python train.py --rope_theta=10000.0 --parallel_block=false --init_std_o=0.00447 --learning_rate=0.0095
Each number is 128 + 32 x the weight over its row's rms, rounded and kept within 0 to 255. Layers, rows and columns count from 0. Numbers have three digits each. The size before them is the row's rms in percent of the matrix's.

# layer 5 MLP up, 448x160, rms 0.237, rows 382-408, columns 0-79
106:119201119113145100144130100166172144098085213108110160113150055155141157114093128110157100134140156113132115105093149133161141158168119126105144098145087111121144085056115090151119118145085160128120150114189156121137100154109134133108077114
085:116152100144116124161080163107141121128139174098112176116098148162081084109097160161138074140093140187141062125154133109118181093111136135142064166097125130157140049121159118163100145165116076168169172153134155149087114115094167124166084107
096:094161111145145132114036101139142112132137144108079189198128157135158153146170150087079057056132141163165097162113127131108137170181133074147090085148132130142120118081131165116163093117120136061088128122114120168164115136177104103094121095
088:080144116140148161033151169128095145185123174169038130098076140171191123058141118137084205114122157106096143099160088142060133166159160112148119119076118138080165091154122094094108121134134115189101111098152122132061130130117116161087105145
093:102152078106119049205189145127135115113110115147117149142136129183082174136136141128137116139112217139110130155147144137085134188182148117116104122132172121106090164144125122157119078141142165120066126155133089156121132094083159144088109133
091:164128121063132129152143171113100115108074114105132103150037127108108149127188173136172121137049192189158140153156168121164166101146152109074178069112097182107173106094108146167115140143124149110158221087147118092171164126105106106146090149
101:127137091138119115079160138071126106098168095115161082113066124089136167133106083131077114100128145092153171216102086105117067124109104099162170133159101101172103139155124167104096134094166096131088179159149122142108127131040104201173124117
102:132092080120109103117134116110130181146116149118120042121092135114173065145183117101178112137149092139139126119081113116090119176106078145146142134117139121164099095175150111188133115153150119118157201124212140124128099080128080125200102126
115:113099176077119108118153147123126193097174175135169145144135135155130107156163105138095198111131143076122157127119152115099125131116173160111098164102135057105113172121145115127110135110108098142143207113136071137132134113112147176105129072
086:084161148102125154118087134144163088146108192118074112177208149128120161150098146121145146171169117124148127165143193119085079153104116115094101193154134130069068170149162138133167179150125089154107134105117067081128121122151152065115071151
092:165184163107166111123107110089216152122086100152182090040133124228164102096083123114153063115114111148119110125120126153127170140111079123105086117165104092133126194114140103117150153156124161089132118160127110116121127107051129097137203132
080:149145135109117157103114102127140180114158118151141160073169168087137157157200138135060059156044101143101111147105128145101189083155105126139132120136129130135164106086114138185081075104193111131106088115131190158138180102108168096173092165
083:182111072081133091141140143135072133122129117167105118141153139154124181173153129138110148132128167133139123038151115088160152111120127042104145112140108091145098141117140150152129146095137084166182161078196105140127075070117145138103165116
107:176113121118164109146167125119117131148090139128088111101128145110104124138087133187124125143146139080108055099097129114142169083127123152103107101121121119109170129160059103153175062165113157120121100077065129145080114127114136170098119120
114:116127126152126126067128141110162118126121114155192163177175154103197158149083091094080113085143113152155085137181084176168164151132124063195135146088149042128121180171103131112105136126104188177071113114112131146116118123145191146113129104
114:128131126069057089112095059152127065153114124119141076188140134134170148173109143113084140109127082139126166117165113051076143104140110104127192156160162136064108160123122159085094139115203157138165126162141152086088168176148158130129161103
101:171125115079078186143131123160105128170152203130081119158133156171148152174122157129154157111133130142127166095107116159121132087115140160098136086149159077080169121094123100110140141204085137136086066148130091171151164088104197107127167100
089:059139122140175200101097163143074131150192119103136137140078138116062159173048181104109087153114163189164123145147166165093125227139086086137125130135142147113111131152106104133143162083095105170160167104151155086140108153162087118071140098
108:112161120093135171137128148109076094139141114118178134141090168142038163180138142132129107127179128132092173142109095193177140124124129105115137105109164134073143097137024108056146116158143147224158178127081108125138154113162161185116113163
116:155085116089096080181203146082157159130106164111128123189139138131111156097090109141095098122196111093118175161125106098130158140095131093177119056130151134120105148101138137154091155149153134187112181176149131113029108142102137155083092127
110:085145132149168103163158155131164101148068145092082128117143119139094112119105173100157132108113193152141174139103134163129204122099113118122156077128152037120118107125112155104114124113096149130114154114132097133128161169158140084113078148
107:117060150181167136090088131161151174076106171125100095120107151135060158144113111115085166122179099139115137154142134156153161136104112072111160049130139087167148110123158098083140175136077111173071087163088133201111119165153162119122127103
072:152162113113075127153122076111171078121126106108084114166106120141082148076150160127124155096040095161141156160144131153148125109096152133093089133109108115088106106152156138097136155135121104132174119152184087086085206084118143215111117128
084:128142185117144103140127140075137204110114139121097116169105132087104112101125184099116146115163148055125091123097099150143202113112113068145188107094130123078134103099132122088111169148152136169145182117093113104129125097128136132129133189
087:083133120110108114116127144151097146106203120139078103210116089168129164104174123108071106114132151088129108136115187149108097086191146086134181120139129094088126180106126069170178113130053141166122102110115087154122114158144089094171110141
122:168128139121122155180098172160083170159146165090123173129111091125108177108087139153184149193118127148148166117094105091084171141108089118142125148099117098153151119083065108122114137131119123127131122160128167064151072094194091095159153086
111:137070123094178166050103147147146090149082105079173137090148147117123151165151103128152194172117174150104099117114145099095142174038118117162124111092097166094098132199114159136082143150139134108115116145104117146128166172154133126122139133
# layer 5 MLP down (transposed), 448x160, rms 0.0537, rows 382-408, columns 0-79
111:100130183116137155151062144106144098126177099129122140106169115165124085099128087129167138151114121176236160151068115106081182160069144107141188109158080148021156107189132142106153096147147124102109133067150124136108120146126127090192131134
095:151159176133136103107189161130142111129081127081141119090134140088097176083140140080137170167083136106076112141160058136176109175120100122069176142055148138125098163110152123126095140135068112104140097149129188133130132151108112133164116105
093:096122173147099111112148213127100138215128118107136117107158051154079157043102111087154152121161188174112169107132155132150179122103154157169113164048115125159116130127116119119098149166134184187135158195126145055126157160135100161148098096
051:107114074150155108099127123115117091089157150094131088144156172119187084117157057165103130155116094122136094106142076109083123157155095096182160154151183111118185147158153066104062172128158095126127123125158130135208056111166152123063096191
089:124173108111112138163125141103158146106112095113126162146139118094148131108126171129112127192115171137127081136132079127101188207062147113139113125125109096122122090161193125124140137107146167120114104118066199122107157148150111146083098101
091:154145123086167194073121117089101158158165152109112111120096075149194198162150145111115167149067154144157091118092068105120151174150121164077101201126120114081123133134175104169088115160112174165181118152168087113173127146123067060091115151
121:181092128146043082131090142081116129114104148184145133146110154156158145202119158121137109113189145111155144100058122089081161088110137129100107104123186115086111066085075098146152215195112162129123082146137134143108130134194097149071164089
113:134169133121132109125129100181155184125182205179109148094172137050115127138091142088158096198172094132109065106101169116110073140122122153117121169135146132141135121150108112068056142122123109131222110140191115080120122112120096110163102137
118:137145140121107183130150174085142103078129161149106082184087106131158142141117142084110088102139128193149109185193116188078122156163132143169125147157064126115155135081142156134162108114176145145101106175111110120093109085159134112104124080
084:137089061089174146132091117116176114098059167105170069174184116131141124134100168122175122179190118110112172186135133121120143086130101086091101161167150170053115077112074098154141154129139112135160088170104081142173087148103145141175087164
052:135162103133175133109157128080092088089155144112122096104145125161134100165114121147128100181045071098160102090152067116073163187161140113155120116157138115108096174107112073131101139126152137118095092150182091127147098122141128129075144146
061:131114129126098131135097144145130181178105120130124143149119148109106187147118152066156127122163151147091145125211187159161139092139103158074105153070071126057123151125147180159178090120083149140162149107101150121094113139145157126187143119
058:119171164141093118105117157152109149165088119165150160146074109151169151114157090109074149065156115183096157099127171146161130100100127131109119150126103149145121130126113201135175065140081143127171069061166151087068150161162115096171121133
113:166085100153151151177136096119125181122084057128170098125081103115131118135154153165114141115059149047148196083121157180131100139114105122118157105137136171109113102164125119114119166152113095124115147121124163153114194131096160101101097194
116:149121022132149123098162084142122089102120152100132154167078106082127202095061158077098109137182083145150164082131118157155142129135122107190142143097146106151172149214118118131137070118144144125162103126101133090173085125119194162132153170
112:100153112156134103116159157133139113122203119143080118097088108133150200132128127135116123138098110093096099117114128141151198142122144135157082120138125111173153117133171114187092080111151090109121154100194090140129152133094122146107095072
110:149170194074181111128116126113152134191200140199123120114156182120183137110057089165133096116149087058139174174133102084113136130134122094130111087119075151152174073200131177116108126103084093055130133105155100141098141144146115118169182092
051:102108110079199125088121092074105138136134127091092119118098127144154128143155113112084132177078098096149121124169076111070131165172130113102102117134198086126137124105165108139052145116138077146100125145117078168181078107133159157059126197
127:136176072120099098134107157123140119120080129133133167166081074147117098124112157106155167163158133192159113148205179126125127119145148111177140155104106151113157163165134114151102106126219129105088093157125125140133122158084157131099148165
097:099071116171179087183121138186146171114155104152151151128113094148152050136115105150111088153159106122121112091149166150189143101158123093114134067068168126133161111147119093101129082122103095074118113100095157140147163136129138111094122167
096:115170164104112183143129084110118118109119119102098128125135176165099052135158169097115104147080099158138082164169143099183096124137167135132121122111075141094117162101168147178190117065180123105104147142115144056132080145107139183109147142
115:157081062148199125108130118215074185145095118144131109157138126168200142192162134116137127152082103182095144110153146165153094097130117098106154116100148101135163131130110172126164070142092146157123108095137148088105123074134165143121125135
051:192195125102077101145141169161138148196094155178137142097088097157107140069123154127140100070160159199118147163116154140166136106107143147131148124100072147134121052103152168114197093150090087137147103132106178118074126109117141137146181097
089:152094111123198134112140107125110167158136048077151109136148146156137143134113120097167117131132080081154084066139088152082144130125153155169077160139103111157120162181071152089140072135110127147129130126173140119077115127180130051147143138
103:158127125098141179175127083170124151118155137134132130143138147100111112148050068137161148153140100170098129122123142120118105067115129138129113152119110152126142104125126199136122159122227112106124145106163132173042141066072131151076101151
132:152102082114133089134066142184142162111064123107161165099145117119129167113101132154178183148147069189092148138157147097112150099172106139117138131100085149158130124071102119141078136138078124139118133133090165118091121097156184071146145099
105:171130078114182129150105112209140157110104090201129146159087107098124135144125145141148101144145201144133141120082156119126197145136139163148111217123113145118096125192126124144085134124181141083065164151108098134153094112146154100152136123
# layer 5 MLP gate, 448x160, rms 0.195, rows 383-409, columns 0-79
087:146107137081164166080141129134129075189171076106163124195110152099144100148126113168114109120155103112106091128130175143144137127091176183154149125063109152167172122119138076114186096148148084100145157072085142107174112134101098172125197168
090:111131107165124087110148175102172114104124164159144104183140135114131146108078136150132080090177166115165116132148119139108139106142134137160144127079144070143133107148135100151140092117069156173106125135174159193179120154156145165149151112
069:118151131169110078131096100179141154214140195120143144117118155071128107139142143102080177114180144118098138153214123176146145126137083126147130192136109162110114097144133168083130098137143106108078129074091131113104103167164162101136147085
095:165152116132062064123187158104116073133116142086159089176080182110138210123091154150156079113139168122166169137142181165119177182124124070115063118137132144135092127131136135116106164104179135138079126108176104135140145147104134129133172131
085:083170128128142058185195159108131181148087089100129183157132081120138161116133173154019093106107113187182166136115153193128119159084137155051148104164101159117113139145133175178135112160177137115124055146125131109134162100127184143132104095
121:166113118172126124134149128143099101141176083115132153061123062120151137076149114167098138111126106162151100169118123182103073201166127140116196146191102138119113151188168162133111110086158116163141144112117129149110131102093154059128075117
094:179121168150158140087125166182098133120130132149116135102127177105111150123176164104146141157134165106160146083142143134144115073075164051161089169124126130105141097117123102089069047136133130126171130147103138166126161115053161097160087127
127:116124143069137139172185090123096157100086177165049073087116119125142098086149134172166114138086117050139097098070167124159123097176166164124196126095074139136108202101129144151126102166138137107189173110097119168116161126112112132150135112
095:159154121123104056167132149134049097081194089185156148162062166091126114126100194175098114083065126170079089088087039134123132137154186159161125118102143135173203108131163120049132094086109187154122194085146162130130196104129107146098136110
075:183214122078107165154149170159090154133072121161136144133143087155141152171100153114170107118112204157091165196149125141136124149110154157094163124106119102122137104125182203138159146096105110079141099102104124079068174152128099139135144080
072:136151110127134111139161101185124169163140197085113161093151149113128131136109148128103082122148125149076076119132166137094104130105108094138106140129103125132076135108128160129112074138121139145140154130075175075162139066073107055143141175
078:105109128146113114093099118098079119221107192136168111147091078170176171171148107142114146139114162157102129095184178139106111127098086145105139171103147108098091123116175184129180169107115136092094159173073120077123083178151118166137161119
115:103157164126075142133108116133136153136099138144097169093142091079121173092144137145143141088105176061141154116087131139110126130148133091124114105218109164124077098098095192114131128172201162133100143121123150124139178136117120122108152107
093:092165135149160217165133145122099122127107139107085126101111125155066062104150114123170167101148144115106197114091158087097158141119091188100106109130068171143102108131084140140155154154145123110197149110162152110148108181119077137139139135
118:141103166129116157140117143130124116119158093101132130102117117058134133090159143137163171152149102174108144105145104169078144176127082102098119157099131125109139146115090108104144122164105169170156096142116215149146069141106105113166128077
110:165095137172068063169122076139161119096180136178175160097196121120118114085105208107087107162133191083125148073070108146120137134107113133071090090133155066126121135111088128125176135137106148141167116161072148159151164135147095139136177140
071:098128118067141131135171088159138144134098100161131127098138126124169128246145104172151130152132171068124149125090125148141130099079142161072090109106141189170104166152108163150160097134140113123175159048037151125101098123117111117118123114
116:088129116028122112120138140126118038071057120107127144132128134120079165055073164120120142142136109135180144163101046151126153125118109083110157114142128198157134082156104108107104125112204136122102200112183168107142141140140161213138135093
069:127146130101133157093059124171106073167113135177138182096108102141139073115149183093134152088102112169143092105091133142172074095115155121136071157107093128131141056155134121183143052113077114070142170116116106159186108140134096107154149107
111:115107083149126143207111133146130106106132173113148129129088133107175178167114215098139113136125091117143138124099127098052149132127112167183194143127105114117173171113108099114154112115142115159067171073178119091149114163138166130123047108
099:115164145097145160113143140168145103150120084135113168172116116141158132093146074093106146080114150126177130089084110151104118114133129191148105142178067149175085172098120106144127096135120137113111163138114145152132194074141104166166077084
091:102121172178119175130167112096055145165141162177137141100096077109108188132115151123146122068162169215079175136137127169150084106095126121084153153121138185137117106092129115157183077140119156116121129118099166050113120140156135161133100086
098:097116058130087121122121124168119113185137123125093128156124124123098110107171112098158146117092174135155138158162158091185027126108130076132118158127073165136121123169145126139191124149131114134155126164149142081150114070087144135145137092
090:151106144105107154180151119100132133131135115107141106201166165120196148111092132129122091130139089150115093206153125123088126193117123162091112119164141206129067133116083114155210143135231141113095044150115151118095130130127083187076112107
134:163105161118160193144117184162087161131112131111134131119154126081110125078146123138188136174188116154089105133061111126153169156126119116138053175059106100116150112086088102142166133175114145123107105137079228123171074122138101134154162104
112:150122093113153114148090149196108102185088096087110145110104109079162108156179142120167096199126181091152112116064157204113083123087099127113172161147137134114104090188075131105106090104139155134131152086076093199150209082124165133159172171
084:086129128097102122132105137185143139110069160096116154083124093105078086158116137128138165166126120136207196114101144146121185121099178099122092113113099116140154088101143156126103110147121131123121156090085130148117169141169170134099135072